From a checkpoint of a small transformer trained on Wikipedia.
Size: width 320, 5 heads of 64, vocabulary 3324.
Each number is 128 + 32 x the weight over its row's rms, rounded and kept within 0 to 255. Layers, rows and columns count from 0. Numbers have three digits each. The size before them is the row's rms in percent of the matrix's.

# layer 9 MLP down (transposed), 1280x320, rms 0.0186, rows 17-183, columns 120-159
104:098148118169124169108122171185117149124142154111106151131123144151111155060107148159138121169156138134163129129098161149
100:083154128113134044139109127159154176132116155116115099167148114162164107159100126083121137203201099138162112151129070163
092:093098123076103229085121182187144166146167133122112186165154109171128155118109200176141145099080098145105178139097025092
100:171139186112135141132155189092140118104138128154154155154117167110099102120134135182121103071097151194157095170130082144
091:164107201172140196095158164157097143140130160136106096162096167148151103122129131155158070149094104181139075123155090163
091:164090167148108100116129145155111170082147127093137137088132160149118094139135125170097115152172123180127110138091089153
092:109196100105082094120120130099118134095135128138114158114105111123100112128194107138152163140197141120093211130119133143
098:187116124158153115161132107156147139116114164149148140121122077117117102160156131062129138085128119160090053156145131161
095:059087103137138226178123135112150124164096148148144136158129103083105149090122127167128173129095066120144138145097154136
094:109059101070125165111107115143119108115123129151133162130159142109157192130174144176139186074126112101116186178093131129
093:108147150098087178155132104092189123135119156108086141198139123204131117148125116156122136056137072140151154165099139098
088:084112120139087135139093123070106133152137119145112141034079063116126090176108116131136080077117121145129140122088137113
094:170163150072091117109126136150160087117138154105175120134070108158114132108095174169115116151147149120064120110170139138
095:124154105105144150115160172107187069152112115149136153165154109146113053093130121146127081124181113109102116136199145091
101:101172140072120137150100154063154139152118125159090146109162090123144130116076070124096156133040103160104195072152097101
105:141159132135141146085118143126175079154142171119146107111107106140116131155078159077152117105214105114143067135139101121
100:141108126093113214148153123107129119162198105127075101145142178151105155142089119157129156153246106112151133058132110131
099:147108118165142137108151131133123153162154137160151136117147156086136118100118123090051175104006135139163090129087075111
096:076063176127077107105143137149131112155144162149162165118158103157131156148165139138158097132076078182063080215156109166
101:162124098123136140108105162133180142142143104099122081130137115124166156147141134162080091148061151112159124116147160146
094:080105155102173116116135143126142156091122157126118076177106136123103130136145123111071127103138114088144130088150119114
106:115154167141198132082120174125178087092193124057142104146121122166142133099065105054144135127042092093104151101128156161
106:100101146066119114156169103115104092095166092134190152115216121092110119140140123166096140126181113133067143086208154174
094:110088128099144100126136151150165194125150180128097109075133059145170070071117140171156151115022139094191140139160188088
101:124138124107076027131139039169088101143130137118134116135142182120140138081129129107153174104095111072074173140192138135
097:102091098187066148093094136161130136110126076140162048171105178077108116126098080164103072131133124101116110139138168140
105:115139174171141194157144075175077120116112158129104140072186117079106130148167166091108112122145169169115095127075101118
100:123133161089143165149033098157155092157175171090146149058118122105121112103170138120161098130095131116087143120079097114
102:099098178111094160180108151159146149138087129137111127112075118104145185145132170129113137171207102150088040140119097140
101:166154134142149131165113132125147124122115141094125147170135132127161116103124147156148084121112174182122156170187163146
099:104137099133223017118134053117144091146151115163119166153141169174184098122115214123106097133064121131152155170129178161
103:150136124082075132112141102085128132120107070125099160135146132178102191148120127115145161130204085145057128183127156102
094:141140160174114106157156148070112157142139122042110130088109186157125130163149137152148113169137082128174101108084093113
097:142102102158108117104115117162125138181126114120162113143198121135142138067157107117092189171115181112197127158135090101
093:130113129097143100080158110167119164182133124177118132189174122140148126156081130130074144132074154123125170098156070097
094:070128169118156043185111126113180158130079118132114176087128180112108126139084101158126094116099114155116106183101152112
094:139165061114205072168100152145123111119105103135133107224125111135073115194123211158139154136092111127197115122149117131
096:044126090115106109139123109149125123113088147163122152109201154136133127144141140139126130221210109148123117126122139104
115:127073170190146150125123170136111158113144102149118107177071118126083131101093151141171176112181074161075160121103072082
097:098161114177097142090162105133063166124115099101109146089097123151090170097146098157167136131114118127133153173082051105
108:090122098098146121134129094141169151094112147077094182151088129123101127159084113096149143099082121160105126167101098169
104:125058143173172125113118106124119087173083146131102177067091057093124121099100107165101145044107071136180106136127150174
097:118093183116111150119119069155093127187163078117134113108126118124181135138113097101069120068120183089185159124119129145
102:131119126097184143141094122091108108129108137105155148154194136161123114104170171116138085106158122140130126171141077134
114:125107183223134094126134097113114139175096095100119150077165093143121126132159169062115149180129158088123096105175076128
103:116162172141116119132161106197100142109135145113171091117127135116126140136139112114080160195167138115135097100144146127
108:095082128124146216143137166143119107076103174117111079168159146124081052127150139179125114111248116080063094108147199078
106:102132117075087210069102091143197192121091102083132143145090137142153118158176150147153129141193123133154131132162142130
095:175121118146123110095116122123144167142142059128149145096128067094136070135131115110134110158150115141155140095193135111
090:103085113110098139158185138107152170104154146113121163114167160068156156187115084159103160138170169097129118172166126117
097:119152193113115127064162171161168135126163166113086122113163103100176107133157124136142143123190112095107172105066115123
098:116156119095135128130119071146188122174158144109139127134073125107205162138149114158128098077145120113103137186141118100
103:130139108126079145133130078124142145068101169129130099112180114111109127087157096073137141163027107125203124075123154139
102:175059172128112048149176155159130154121118048140084141071138157129125154111138203107150196155144125110092138105133108158
101:143101162081110169101162155085115116144076097137176068134130113118085167148171089121115129165159143154168117123163125140
094:116046095175133112166028086150123142149153129106170145082148123130151135114093108151138054140081167130118132111199098085
108:098144059141142195127126100109126172125133167122109118108189124111122102149115104148122163124145156175089150115145138123
097:120096158122079122095130111105115134155160145149136140157068134126164118145121129137098140092048119107089134110169095141
086:134075128108077114101140123120074104144164092129139107133074150154146154152134091132137155131130151156133146115118117118
101:107134123150178174114136091096199123105132098147109110129150186113095098134122129151074192159043145129125150129174091110
098:072117099098135168147102094169111162187101125127100143159128135091093109074109155167125099076145135191099142159152152103
098:104117103172175105134077115138137155139068129113099072105130084096103111108121113123165118145054107114166147083132131110
097:094135116142148132183094181138160134088091162098135094081091173149103101134105088129162072120051119089092143115101136152
103:149121108148169102116154158131102197132144063134122127107178130113095124103111149138178151152200170166155152127164130113
102:138139082151148119184132105122111100134134124130059089112115108077123108143143137107158145155067060077148156136177168116
089:138145100072090113104144134138123156098161110106163126155127183120163125105167092122092118176035166157173174083113088102
100:152087124146099215090100059113093152152156132133113128177090170071152123155128102163173114087218139145103134145098119155
100:062186154116092214117112146085145129084146110112189142156125145150155066199133132089190123124113127127093063168102117090
097:101169144155098121122090047108167154128112058174132137141141114128123105082201072151157084068033138110195124163147114172
095:118098057155123116183063100167134109168139093091113092164139135127103116158143124125149134076120107173156067145152113135
098:069119137102093133124134115187149129121140138097103123109190097172162119163128122146143108054063131138120177142129116167
111:144191163162105054153139094097072177153114167115141145149104118128113110114122113154125100089113154096186158137122073156
104:085134105144144052141079104134115124165171117133125070136148133144113150128181193189160111153150147138093095150171086148
099:151123140090106145061139090172137190061120157130127100147100125147143108100135140113093138084135037188091152096176142091
105:146134172087117125115133110107114102137146130170160136109092157117087149143149103119119134137181141071062106183148144131
097:120159121138117174105166106154109098172113101123138104107103165123119155086110103129102180112112101162098111114146105108
099:181106165122149190159149051143142132139120118103148081120184098093103156155160050141152102193115086066146174043127142129
091:129159104130116196109145168095075148133101159093155161117171135105170126114117153115115122154080147125080103053196144093
106:172134124087130109133109179162134160106221127154189135070113161132091147114122138103115115126124131092128115145138131136
097:151136128082129035176154078076131106114098070099126126087135115081121080113187146118141134126177119140122171055130142179
097:146125112083160071146155134139116105149121096117127134166123137133192133211165099186114181101043093174094184152102153111
094:142095172187133154175132181112037158137127148096106142083148138130137149188079158079133118077149107176129103060096114101
101:097124105206132133140109171122143178120120206114172110194072094151118134135103134103110116158162161177135121104107088111
105:150080138140109092142148160090098143155143133140081158132165124178129127120144130099154162138031136140143121166095116124
090:119150134106098130100146130105153112067098122146130192147099123080129122089134132109119123059127116163106103199152147138
101:125133075144150131130129148090128110176145128112097119129101148152127172161163124103111104136131167137127084084191104185
097:166110129114181133136092043128101187125087078157163137163113155156118111063128125084176133181052117116112130121150129190
101:135088174069111178122134162147123065119101100137112138156153159137129110155150161154184104134047126125132143117178102103
088:169162119097120145173104114107127143170157104110140136146180159166084128115144181080123178128123134150048094109171124143
103:145128096167177183160175149134157132095143135104101140077146140102148107103175148189137073052078101089110097109110148105
108:155156125126181171105144116168134161121128184085093111138131130143168106118151145146100156165086118140086090148127196094
105:099123117130099170114136150171133141074106116093123148160077123170140082101197177056132120118152140093151127118117145143
104:158153092096101144138147131171092190114109119175086083109084126139109197153108153125063088154123090088144167101118080131
096:102094122140146131084098147109132136116152081124130112085120109110115199141155097130101121148178101090121102116105151112
093:135080110137128045136135144191181134181119193156083145135138131114102088154138101120161101150127111116132182103164129113
110:121140132193117150085150150168115117145124180115073173100119075148161094097075097128155135180030105176104147142055093161
101:075152161151116203143103108089077105168176125094130149091134090152126105190175130150136197141202103189132118113091102124
088:085163104104132042171120066143153118165137116116129147124168154169152071145110106114128131059086107057132192165117140186
102:133089082081188073052152136144192086103176142149052164132175125133103179112123067204084146116091198141148136125162088103
092:085092127095103163153077127111155101183169172128157122122097144092154097147070120153155121078061119191116108164075164122
098:150180148124129116165088084135123117157112133140136110107096113077180130180131172142119072096147126092090045048133099118
098:112105131061108063052145161109150122161136151120102100134109114072129171129132113152098143065242169115110095188113128139
115:109144050119170214129068074145133119164175155114114168140106100116117151076183106139111108147158120122156112138169125133
100:133068175118128085079115122114147122186080154055126084103113158132147151142140176108176127192119070154076063084153115107
099:080111141108110089119138146179115097121093093064111129105151150099101114136073127141077142142065170114113186167114129107
092:124082104170122119062113094125135141148116141145166143150137143114100202046075179096175117123102055115159079141100158140
095:096145072190106097125100151162158120133144116121138176114117120110121161118132128122122136109141181156104126146111169129
097:117102173125139097124141119118172140152149177086148132110065167072122149156183061071162190181000141144118118134097153085
099:097168163115167165127122146132117125093099067145127078168086051079140135203161105084048129147141111085091112106090147130
096:121105160128185077117122091125079163102199093118129144141092077141146156132184087163133109159181145100142134137174142129
101:155151103179128065151145157146146172180150128098137086086163151150087118109142057164127137124141159155130141105223107125
097:106069112097050091153068080199136075119131135111145139182138117094149108123149103146154161188005127119176118097131115099
099:139120144115144113130119112159076146110175200121144138123107194125115157128174117137105122144152142144132144161090132150
100:129149098165098179142105141161140150136127077152082099150113090117134110111107155101086193117056152117086144075136107138
087:091118096116160112069153178091143111151173144125102104153059093122135116141162102162174150127138109096101178089138133188
100:127170145140121117094114093136074131160089100123071146093100140085145103109154135070116162075126116107055102175102117136
085:130122145053190186139079167083100135147138175155121119151121192121150104074122172099177103080118096117075143124136114130
102:147156080200123066099090124126158070059154114123088127127120131145149148132107127111119171096161117149088157120055072125
109:113113127108080098095105133081115117064193113092163151122153072133117176155166071135170101133082138130105149106149145123
100:127114105105117090142155081056099105120143128108146154141164149072131157144102140157085126158000095127204132098150053117
103:118111113173121168089142232151120178136175115130126194133117155101137071114126132145113123151097123135047098080143081140
096:110128136165049114117192092169112175149178135112069091136118077161184071132093141086092123153111144123109109161122166163
102:083100123093102169151138043097152156176130157084167110150166131135221157084162142117095128166175065128150130118128175111
100:147144142082147122139119121137087132109070123115156090127123114082111106109172169100181095118098142079215128133112128132
095:119153133111136138147156118058137115151098139116104082087091159084063167120118140086067122152130168136092125079188104134
105:135093122098106210179145155162170131114119048110146172125176103149138154107115149186126108067156029106173111142080136090
108:110125107090113009123130096136099132162104104102145104143056145112124142137099098123097111088138138100196179130176113140
101:148092124104101132108121148137111146099130198134067125126101155071117110150120145123155135113083177183111133166129119107
099:145101147127142105149032111152173122108154137155155181169124135103006121074134150073141148141173120119105177118117106114
091:147178036131132191127123148098089127125157201121143112078103090162111099089147177082119089134107127112093118117141110156
099:104161080174143000155206099175110141144153103158162096142112165085142195212133083138120119125100158150128111156084106082
101:134082132155157159118131096206110106139101139055126096131134139131111133140088119146176056155098122096097031083112184116
103:112132068125117181092136109085107104085152164119071129102120110086134106154177115178106106154154079091109124102130131187
095:164207148088104189117057177130108095098091109166123112148091114095156092112102142151121150158123148118103113125185081155
089:086136105136143104083097158163140117168080098129141124121104111117185170118080114114163137141094133197114107158141174122
098:139089119179139153071129106192084176204082193101131141101091146135092088196143109161125177118146161179086137113154114159
098:127143137193191095138098136071168147158138098076105108046109144106141077088161146118147163122149150166182126092186105123
093:098126127127148204057167109162055117122089118131109140056118116102055131096132097147124131098091160170122084190138122158
105:093146113120114047125156134093122180141130145151114163146101154132116105113142146220128164075060143120185104140088108166
096:148114122076210201159113079132152126125104154128110107099165060158058193110101093121105099176148133103069094213181120087
098:112173100144106013137135117142125123164134158126109117128094128170138082100074174195188121049168157119151076167147142158
098:143119136145084138135148158109162153109122081097072168100129146110101139087131125131145150164108181125113138150107132127
102:125174154078137115104197097065100081125097073130167145087175138139137163103138107190191149140074098134119162087160091061
101:096047190087081174142118147137071063212149094084110121157204165077098122126116121080123122119134132140159183108145179152
100:144148120152161129157131109140137136112156203119122030126108163167105152140148101090105071149090130175142120166108129088
112:133132145186147179131120103112101131118109146119128134118118174134147119134151160125151075102117143108136134128130169112
106:102145114175151146122168152106123106222189139087137071163079076118173111107099154116153114130149096149132162107123123188
108:142134058152160171068127144160178153080125128142182113157164073124088127119039135130097116142080107102169107085115165101
102:096101126059163063101182090133115126140118100161120085156132149171123158186163105116149095108079133139101136124119180044
106:134136113115149207098091136152145124153172080134127080117126110122150106135111126145135110127078061154184153132150100163
098:120203070192131091122169142124142179102158114149183137146167136192111205113178117093126161116089130094138151128141119141
097:147125192181118180069140172135133158153119150148079140065121103135178130161147127099104098122099112097105169107096089151
103:138112126082169179146185139131097126127110118142145135102110141169158197114076144076185158166073116087099098221149059151
101:135095110148105030097154109166137128124091145103125122112133125185144061150149112131148153152115136168087069114088108114
099:112174147129083153148107129095101123156124188116053154107149138142075160089131186082095062120137094111127116150115081079
089:148103140129147141143157084128159139122173116091116133125171071112114100116118149120158054120059135119182137053121133125
102:132105120139076214132147142077103108134084160068134139129093198136170187100094190097116106104156147122154172123159129133
089:100110129087134050090113139131154086142150048143144108095170133111151144137044120110126103136073168152119093101137154165
107:133142154167196000097154138102089088115142150120117119095138137179086151128093138192098149140068147111148098103119099084
096:089101126112086126184051111109161104150157115124119124088147104109122137144078152064131149114130049147111098114124107172
108:067139155103117104153067162134163096167154146105150113144048099136119096079148129096115176117171099091157124152202128106
103:085123087085090025074133127163126137139200162056140172092114068120045157123187097104143144114092138134155125135108125088
100:168094067183098050081126093172106117161117125145105163096134122088105124167134066123164133182070141123132099156201073115
098:108132139105123155179104107072159101129080151090153114136105152137136140058097138131137173170143140111120121143153095142
095:147146067106143132122113109105125117028141155087135148153146133133164090099152096102135163163162139139125167148153111104
097:078115205104086079132074180182139087159157069095160123195158118184129117098111120152096182076135105108105097150169161165
102:142135161136180158145086096125104147146138184095126086146146159115103154096108113093103117114210130125164143161102180152
# layer 9 MLP up, 1280x320, rms 0.0378, rows 18-184, columns 120-159
097:164146111210115087252120131141060069162125132065129071049048143114108135139178135108116097086167134094127136102202079115
097:168182067125113139125141097090112081049115106172102126163064136080128149176119182164067093169180199126104110149146081072
099:168150122102072053191166110090081131111126143112105105164141100107113147162095104100113104154119190139099124110131121185
091:136158106174075142175120116101096135134140130116083149146123107125097104109095114127121126100091118174093118171124081129
099:112122100143143160078127108185151157130122158140155067132114095120157089102131121117170134142171106151182157116141137153
101:117139162161102166102114075105124143144191125073078129133104120150129113161124103129137059129212091121152109096141150143
098:215161124126132138122143056135097126207118162164150121131193136141111146175128116163202186184187117124174091165161130173
097:116154117181120103142127084163118175148179144147148082130142131141140139074174130153125117142108136127093143125151107101
098:124187132132128141121125109153133128111050136096156134173095097132147171152097100142157130181186149087104068109125163141
094:092120110151079151144128130117145144119135109131146081072106091115143046141162156133115148141096123179149156106140057163
092:189140156129198155100228146127110099109136106121139132092078120123088127148054200052110126120175152122131191063141128192
089:088096095156169150120138135160161109111117134089162147079126187110142165120118116109123174132047155149162126162076094148
103:137104138110174120081099092081133150105162091151096154074124130155129149143106116133167140155129122136152194129149136111
096:135139127041148162148126139130182077107135185071128135118126179123129111081146118165074155181141141123099225130088033082
100:141191104127143138178138121143197122139122099143176141191036202081128160142094137130104116200159106143138175134141166123
101:110129183143123206159152111147154153044140163129118107120048131151156148144149172137139097072120115161074134047113149108
103:111147113091107138134137137102132148125123098120140145059173105081101098130103077118177185139090191136173173139115146101
098:130195135140153101183180099140134157230085154133148124145141129164112112138087148112090120134145110094144207151147187159
098:159111083118109143133145168122138130141119137031125168121138125141114141157144134127099166137198100126139153098155110176
099:082135098129119130130176132057110098132157095111108130095147136111153125134048160137096135142190127134160151105164082111
107:130128079161081122087115111176127160113124139166177108136100161140145120100126115127118102118135098125107153077115125156
096:080143112129044129119147120107126088106131128155165141156074131120083139113104150092163127100105118131140139157144108135
093:150107122139086068143116106044141144155192085119147150149145141139157102090156144133112129118143139076085147111177121072
104:108153152122139094123158124149129104168089126106139113187119121117155133165102151053116104126130125084125114089136164155
101:122158161193125157111123098185137109170145123087122136080131195179103078141149135153140139112155102136120111167101107167
112:130175101117157156149096132133131129065168117147176163091093161127121122115101145151108147136134155155085084136083110158
105:130073176144078166142151118082078132132176088115138146089123157068124066135082120126032133171078117141129163095127090093
103:099101174171121057153140163112091086106130111164091193112154115191136153151160117115113124158142124168153154141139114144
107:121113114063075150157134112181088119169068100101120150110128090086143146139135098132105084168163123183154134171091117144
098:170120171109105088186127120122121093146091131152134125135145097155082156117159126164152135144095149102113182082131080116
101:189146088126164096097121107164122097120137106102126132148104137151087126136139189146134132193120102173141151133154126070
096:159124158141155099079185113122147145141169165096116102139120139104147141077177068119109118132118141118163139100125104118
097:145161151081107107195160151111070096180146131086113161060147114053124182080151100149103083123161181145091150109153122132
091:097108154147058100159205103072090109124137192140093138074086155135196152129110099155094137166157114095110159115106112164
100:118154101148094136087133138138104103141124135162163097149088151139111160180118174156092131074059136180182115119134150139
099:135104126174099106143125162074122114143144149073121080147106111149121148159107160164137141118150104119116127136132143188
106:147180166128153104176142119131124150156081143158139145150104124116152128123093173098141115072140140131071124064135138138
107:120133130121152092125139051136196120165102129087090115125133090101124161154129080151149137100190089109128163198105120196
101:147124142093105184202136106162108084090142155150136127152151079108149126160118097136166028150162134140109117166131086095
104:110175161122144151143140123131165082171127149117175164151108162098119171184179112078175116149171137109127138108138106147
118:120161135100205120187115163120139084114180181077149125149175108141130100162146157110230086112115145106101088078146136135
102:113094107052135152063150096174174166148148158108082101129191118151146142085151167115086132066136161130111038081151134166
101:095099112120153142158161122148149112180187111090147134074144178104085153133150106139181127180159050090119202140124141120
099:153114127126112131121095147087116115141073132193081095081125140127125086108176111080169124084095141164125154111083108168
099:185145119130139102104122110157174077127121038120129180115092127115122109140132165177113165074142146149123210152167072120
102:170159126146163142127130120153110134109091174170165117069134185159099143118109188132072055117124157118139151128107064115
101:108154120113140093174172092119165109102094190129164104096103150122124117048119162161119151091113134106135101123122112127
096:131136099099102095146103091122156126167133097114135173123087142122126158097027168140090150154060129125168198108126131091
098:198098165149120135112079116142092149130112108147122129125187164171118123082176147165163198141140159076185133137075176145
101:138118139107136107228049110066158146135116141152162078122145173133137135072100177129182132119155175136110130147105122132
099:105134151079095125149078122147116081136114154056105148128085159179113155064110148105099142109193118121087133152123129109
103:152134113134138149092147155097086148079106111111141164106180144161166131084140062129130093157105151072052118119129179149
106:148151110095188110153101093158157130132172119186059125132104095176109114098163158147149087120133173133115105144151147148
105:144177136096173176117136091143123082156147151132141102103139104154137111108153156140149092093094142139102113097103114108
100:124157191100126121159138132085121146214110116071112202140140165077159128095106121152134107100132118178099099099089088124
099:126173127099119160130128049138115126080109083041114124161138127133106188106115102118103074081102134121096092135127185142
099:078128094086153141157177112135143078170170206125157056146130101144078108073121136204175139147100104110133078146078116155
088:170181112136103162159167096117134123114139160142135125135148169106072110118103079148141132103139077123100146166161128089
102:172148164159159159173113104174088112078145120152087123111122102155150165133123112187125117142122080082088091117142106127
102:090167148150205155134092150158144098138051193121129118159166143180121113114115118194089152060157101097130098182151125153
096:141156131074143100134176090121088093117170113095126121114147092111104088183193148128136128157129098146055100087116172174
093:145089081165123152136159035155094082108076129131136103135085134142132071107126134163097136136108143138151132147158147135
101:152100100173139137122097160108135057096095137137123133158078113136167122127114090117089147199112142146103094090130180100
099:119099095128156144119152161098144127121117210127090114145154140164122127115170135085156163126128135104153206108099177173
092:107116102073168211115143143150139121140096145147076137123122107157088079085133182096056106116112167106150130080114148177
105:181173081128139117112143160058139081152119131232151103155083124143115142099102077142139144158143106116116145131113166085
100:079149168115126134171167145186165141055099081097074087141098100071142156131206147163117106094131094135140107105115153192
094:131229122135140106154175136093141106153129179169145098098089156108131090111120107157124126117082136130166113151176116149
099:123145176068158107115120162130189085133127114133154114080121124177163137087173114128108165113209148141133115149136123078
099:157095137129122131158181155082176127114158115097125112122146123192061177102145123154132094093128148137107136131090132151
099:166115063131124110134159113176125088123127084152184112134103101127086194097106157109163119046098119139165123120188068136
103:138148125074100068092127087127143098132116138169123120128168160122135113080127163142134143117147128104084155185156128109
105:150171190162176153130116108151099145156111098117098150140122141104101132116101125094105090132112119195103125116132142117
094:147175152116106185135112152109193075182120120107107098139125095157137156134152109113108108132148152111159151136104133107
104:166151073115085134141114184135133140144109137099065134121137122135142107129162134104163104125122121114114128173110075132
104:102100103086098148087123085149135105066171164141094164109182081079135106095137126136101171138138196145135103171127133161
093:186144116168105088099143077095108125105100104078127120150129117059166110074185083107137193174088122196144109136128168115
099:103106110072113193176131145113099090155147112157155151113179204143154060152148100150169126104121152150099131152093185122
097:140114174099162100069123161149149119068125134161145072198169147158102163108096124191162127176114160186135170130121115155
096:120102164100157105115143146212081105130109118151139135123130138056175120104159169158148056085183176166134108138135105130
101:215149116174115131133137097168108135148132104195117113192136094154102116151179146091114157168116101103138109195168104141
101:102092098124131116076166139125137040152129168053191109143192079183107097071125154130108116116096147142168152066137141197
094:056095101126080174156114139099113160121116132149184137126113077147098202103191121109156107145048147174083147124119094105
092:118122081140125126131151155140081152161130134118104098117178109132127119129118107150161076115144132107099146045093144105
097:126116183150162160083199182092122108124113161145140155190174101166116155113099130136165116149128197157097109125066121129
101:140096136156127186067087132131138146121114163140123115137145152090160151100166122048104153150133110165111134119132077194
102:107087096072088160082095119119165122181167136167087119185128121138124057042119113106162122123095093188154126106113131154
090:160155101108101123155150078134171099146112103099155119180181138134134133129173171118091095073096098157142087148111210161
091:147137129114170207091151140198099057128104153141151093198110167136135137092075134085129102157114145144152057213170159141
101:198154176172146141114182138166132151174091143110162150126141100131099093108133121155104113116072061126144116157154098076
098:101133114191134186146109172067106115050115111069111122036098127123124149114163132146153124130112159108095193145177127146
106:049125175070070152178174190154080091139181146165162146089155153100169129084078121144111143149132151115160128137099114159
091:150173114118063151094110156107108132143142113081104187134103126206187105096127156051166166177157164155175131101114122173
092:145177133125150169114122086135109117084091084193152130124094095160092060097070110177172099168111154129127103130091064110
101:172112144125155173156089150161123143089126106165093097146134073136158150085159142148080126113095151111123160227113104136
100:095157155165128174124138113104069078149150117156120130104108147117131136136111124109133108164142166163138092169144116098
094:110136204138066160136161108169128058173131117115158170139144073144150135154149089100117104073099088144106093120142180146
103:147126124129111117113149144091081170060120121113151173106206190097067174104210147077111150130154180100060107132149122124
093:155085113115119177140112133134108123169199103138144189111142090151101130111071091157073114176100114160154115112093153145
103:100137152111132175150124117114129108139106124091128129099103152173072098172107131171170098142124149128117115191118141119
108:139095108149094207127162101150037166148120069103082133188095066162105103113152152181165120118180166158190131116101095079
116:172091097130139125140098100131150068104089100117155179182148138082088086090242130135096094131155165080194114148154146151
103:152131195137085106102159123082208136162110153168106182125117201164117148168131135201103153159120146078178132128042204177
100:211102119190070166153187171106113104093139085152130145127103090115124123215097161125116119153094134150135124120075157090
095:130137185113148110158091142156079167078077120129103072146115085098144155131111072144107118144085127084093101128196126152
093:119141102142151084146184125142121113224150149156137136126098132127125113174100087156111068073130109168114096118178116103
092:107146136141112123130176089114152131133148154120147115104137118172088158149070100125072134144147129125121147158106057107
098:127106124109158131116154108138210128122132169197109138153168078093167137134110135186144106096129213173040097160180101157
093:172153106138114098118120106114146112183172132099076169082168136124074109137092134135120185110145094115133128060080097094
106:067111113103201071060121141071081103149092148133140127170129204104168127055068153102169129157052137074162161150097153154
099:117108132092106102113141063096179107078050172179130167121150165191143151169153125118144144122145097135186146098074168136
101:086105100100167118157153130177121119091172190055147080134168153203169074143077149118161068072088139150108168149112139170
098:102127091172135102135105086142141151111153035091152123128086111065104146121110107129140173151095078075150173206172107103
091:141139091175124100148145123104122074125156106105128152181151153201110071079089119149115142167141108196106124110151062163
105:085139164131125192143150106066160131117188129173140065121133157122183124134057100122144110123162080152128153158128116137
094:156155150126117110114135133104145122105135131128063057083146124141100140153161128147155117162074168130109140119091148107
102:154155122093162146126132163112119141074121113117091164119151100107129128092055160194137105114142175125073122106174171137
105:146162118120123121130147129097122109066141165135150151161133151142168084134135064152101069170156181053143209132171120113
089:151093109097168098176081073059134109104132122104141111145165174110104149050128166154070159110067124167127135145151111115
104:100120087074098161065142123124183106103099111125099138127115169166130185128086124110122104106142123087158153129161135170
098:135113131111092117140120098076101109090085158150107098120094168140177146113147160189125176105093110116124175165172157176
106:146114114144116114104107114156074165150104116196148137126122168113137137128117178128118168146087131110091111143132160160
110:125112114142184100087139175131150144120129071138183139132159128092173090132145090071153152115125146089069103129159196167
101:112167106121144145134123096122134139130069145146142131140122134123117084126119111160144135119145054125126172157080146088
105:067142180139135182102153155109162104119160098164088095159115173166071088113148156119144096152096146119166112106155044120
097:167195125128103123092148156113140125104163152154117140142152113179137098106169129169150102181170153167093069123109153120
099:119155102115073073136162093149142117051218142127124150111085154086092153139182091128136164079070130170127073157115080110
107:136092131075186120095092118135159127120122108120099137133091118107179109120092069104181161132103146204178116194132140141
091:144109108126157141105174130127130113132144177168085167142101093109173156151087198136132139083134084081143161152161171079
093:162102085149044111113162080057124061125153146102132119118128149082124125033147161103111137168084103159109192122116191090
092:083144112140110157184120155044128058118109063095134115148100140063129159083116140126158156213095113102103161095150113163
109:100135177095129118107146085102104143166131163102129116186078172140141117103106130124161148142124112085100093125124099151
107:167133094088082193191134107135127097157128127155151079109134156099145122148174110082126147095134143126111129169084096094
094:178126062104177112135132142137115141083114100089170130098090104160079047096163109179102127155110147103125164165149134169
100:104115144126105097182149138134171133113178120119176131210080114123099140081146176160097189171078058143179140117090117190
104:093144117061126099135109045117107158152147159117067058192139163188084113136116137151194062166123099091107125156122130178
095:132102104154167135084078099105115109131123092136122058140100072095166130184077115110117131106139099182133120122116127126
104:105088074105168117123154090128100091127104129070105177103104117126172093126096170160068101105140100105203145146115122141
101:082097119138167098095158095133074139077139113133060128208151160131130136167134138132116163120038114205162144164114178131
100:208163055109141140179101136120055136159104128095143123054140148135104106116139160130169163110149162167106186144094096156
095:132084154101151134126091132168097076156227154118099135135096093100124137093165170187127138061135093162130123089187092117
108:138118124218124098145085018079119143127143126173133129156112150129151145101177169150185186156113121141132083132127120222
106:164114074148125144059164085066071080137115136169074105162143106167128075124153130148134100098161135153141154112151133064
103:133123157086098171149124132059155185120089189135155118127148100124136147100122131152097143118142140150132164142111117052
105:091101224122073175195183135109139144137087098161103139112164144179085112134186097152088164141146118089111129089120134163
101:128132194109103123138189067118094124124101119179157122169129115182108144069145137131138128109160161151070116100136134183
112:144101123151113075149121113167120113160171175159148105173098113155123127135142117131186180103153095091123117085133123186
097:158107102095122156119156143136094075103126174075153094141096176089107184096155127134102098110153165089157092170106101152
100:084170130109162156075119141137109178113148120110158083097107081059112149106105125107106144146069089107114103085134156137
101:088185110154174114129126084127083090156103131112155132119118112135095144113136129090159066097167130128176134126143094108
106:108146155113186115118137105080101122133172125101080127080232144138102116108128145115068101081132158073159141089107096119
094:101128159133150171110137072065201063126105161091136158160125088175096131134150147161132142107105152126097161108138125143
101:149180169092115139119138149116118122134160132166139173172088111141078105081095169134108122093092095154089100108133171134
099:136144138123145144188129102143137091187075131133110092087080170132108103152124147142120134168102122099168084090121125115
090:114145150139136123121129144089108143105111136175093105148126135113141098084115066163103142125152141078146190147100158130
107:077060155126142116093155128168113166088082118093061126180134141113150139113157129155069151133187105098136172118161044139
099:142138158150095062123154065146120118142104079144145185098111085159145066095137114106139026076082179128126091097130100144
108:121146115087213093070143098130132130124113131104171122167161103137089133082101132153134132150110115087171158135072138142
099:114154120109132104119160079108092207167163146155168128160121138144133118121199140139116135152173120113149115122121129171
102:078190114162158082118132107136114160127083130155152125208104137140161070134119130086142153092123155178173126112113152184
101:122118120096101075118126149126183134106106115190216145117085122073211144141114112128084134159096138140178186084132151172
099:178145126156090137213118124112091161098088088109103096114112114115183113112100163124109137096146120123151133131170138199
096:114094158183122149082139128202132122132120104127160166163098126087142120126151066070184165199172101059136097193109115172
092:162146150061080101155181164136117139154136082154110113077058168189093088149102183126101120136203161098104102122132170170
100:064085134162136079130100110139173076146138174143076103146107105135170097077113192133117137113154153086105128138103160161
099:126191129115093115172141121154119102120139125094154116140115109145153094105151194115146110122090103116103121114153158078
097:126115141136099109103122119119182079125108128081105185180104118128129101112144145150114144099168147053155047134114135092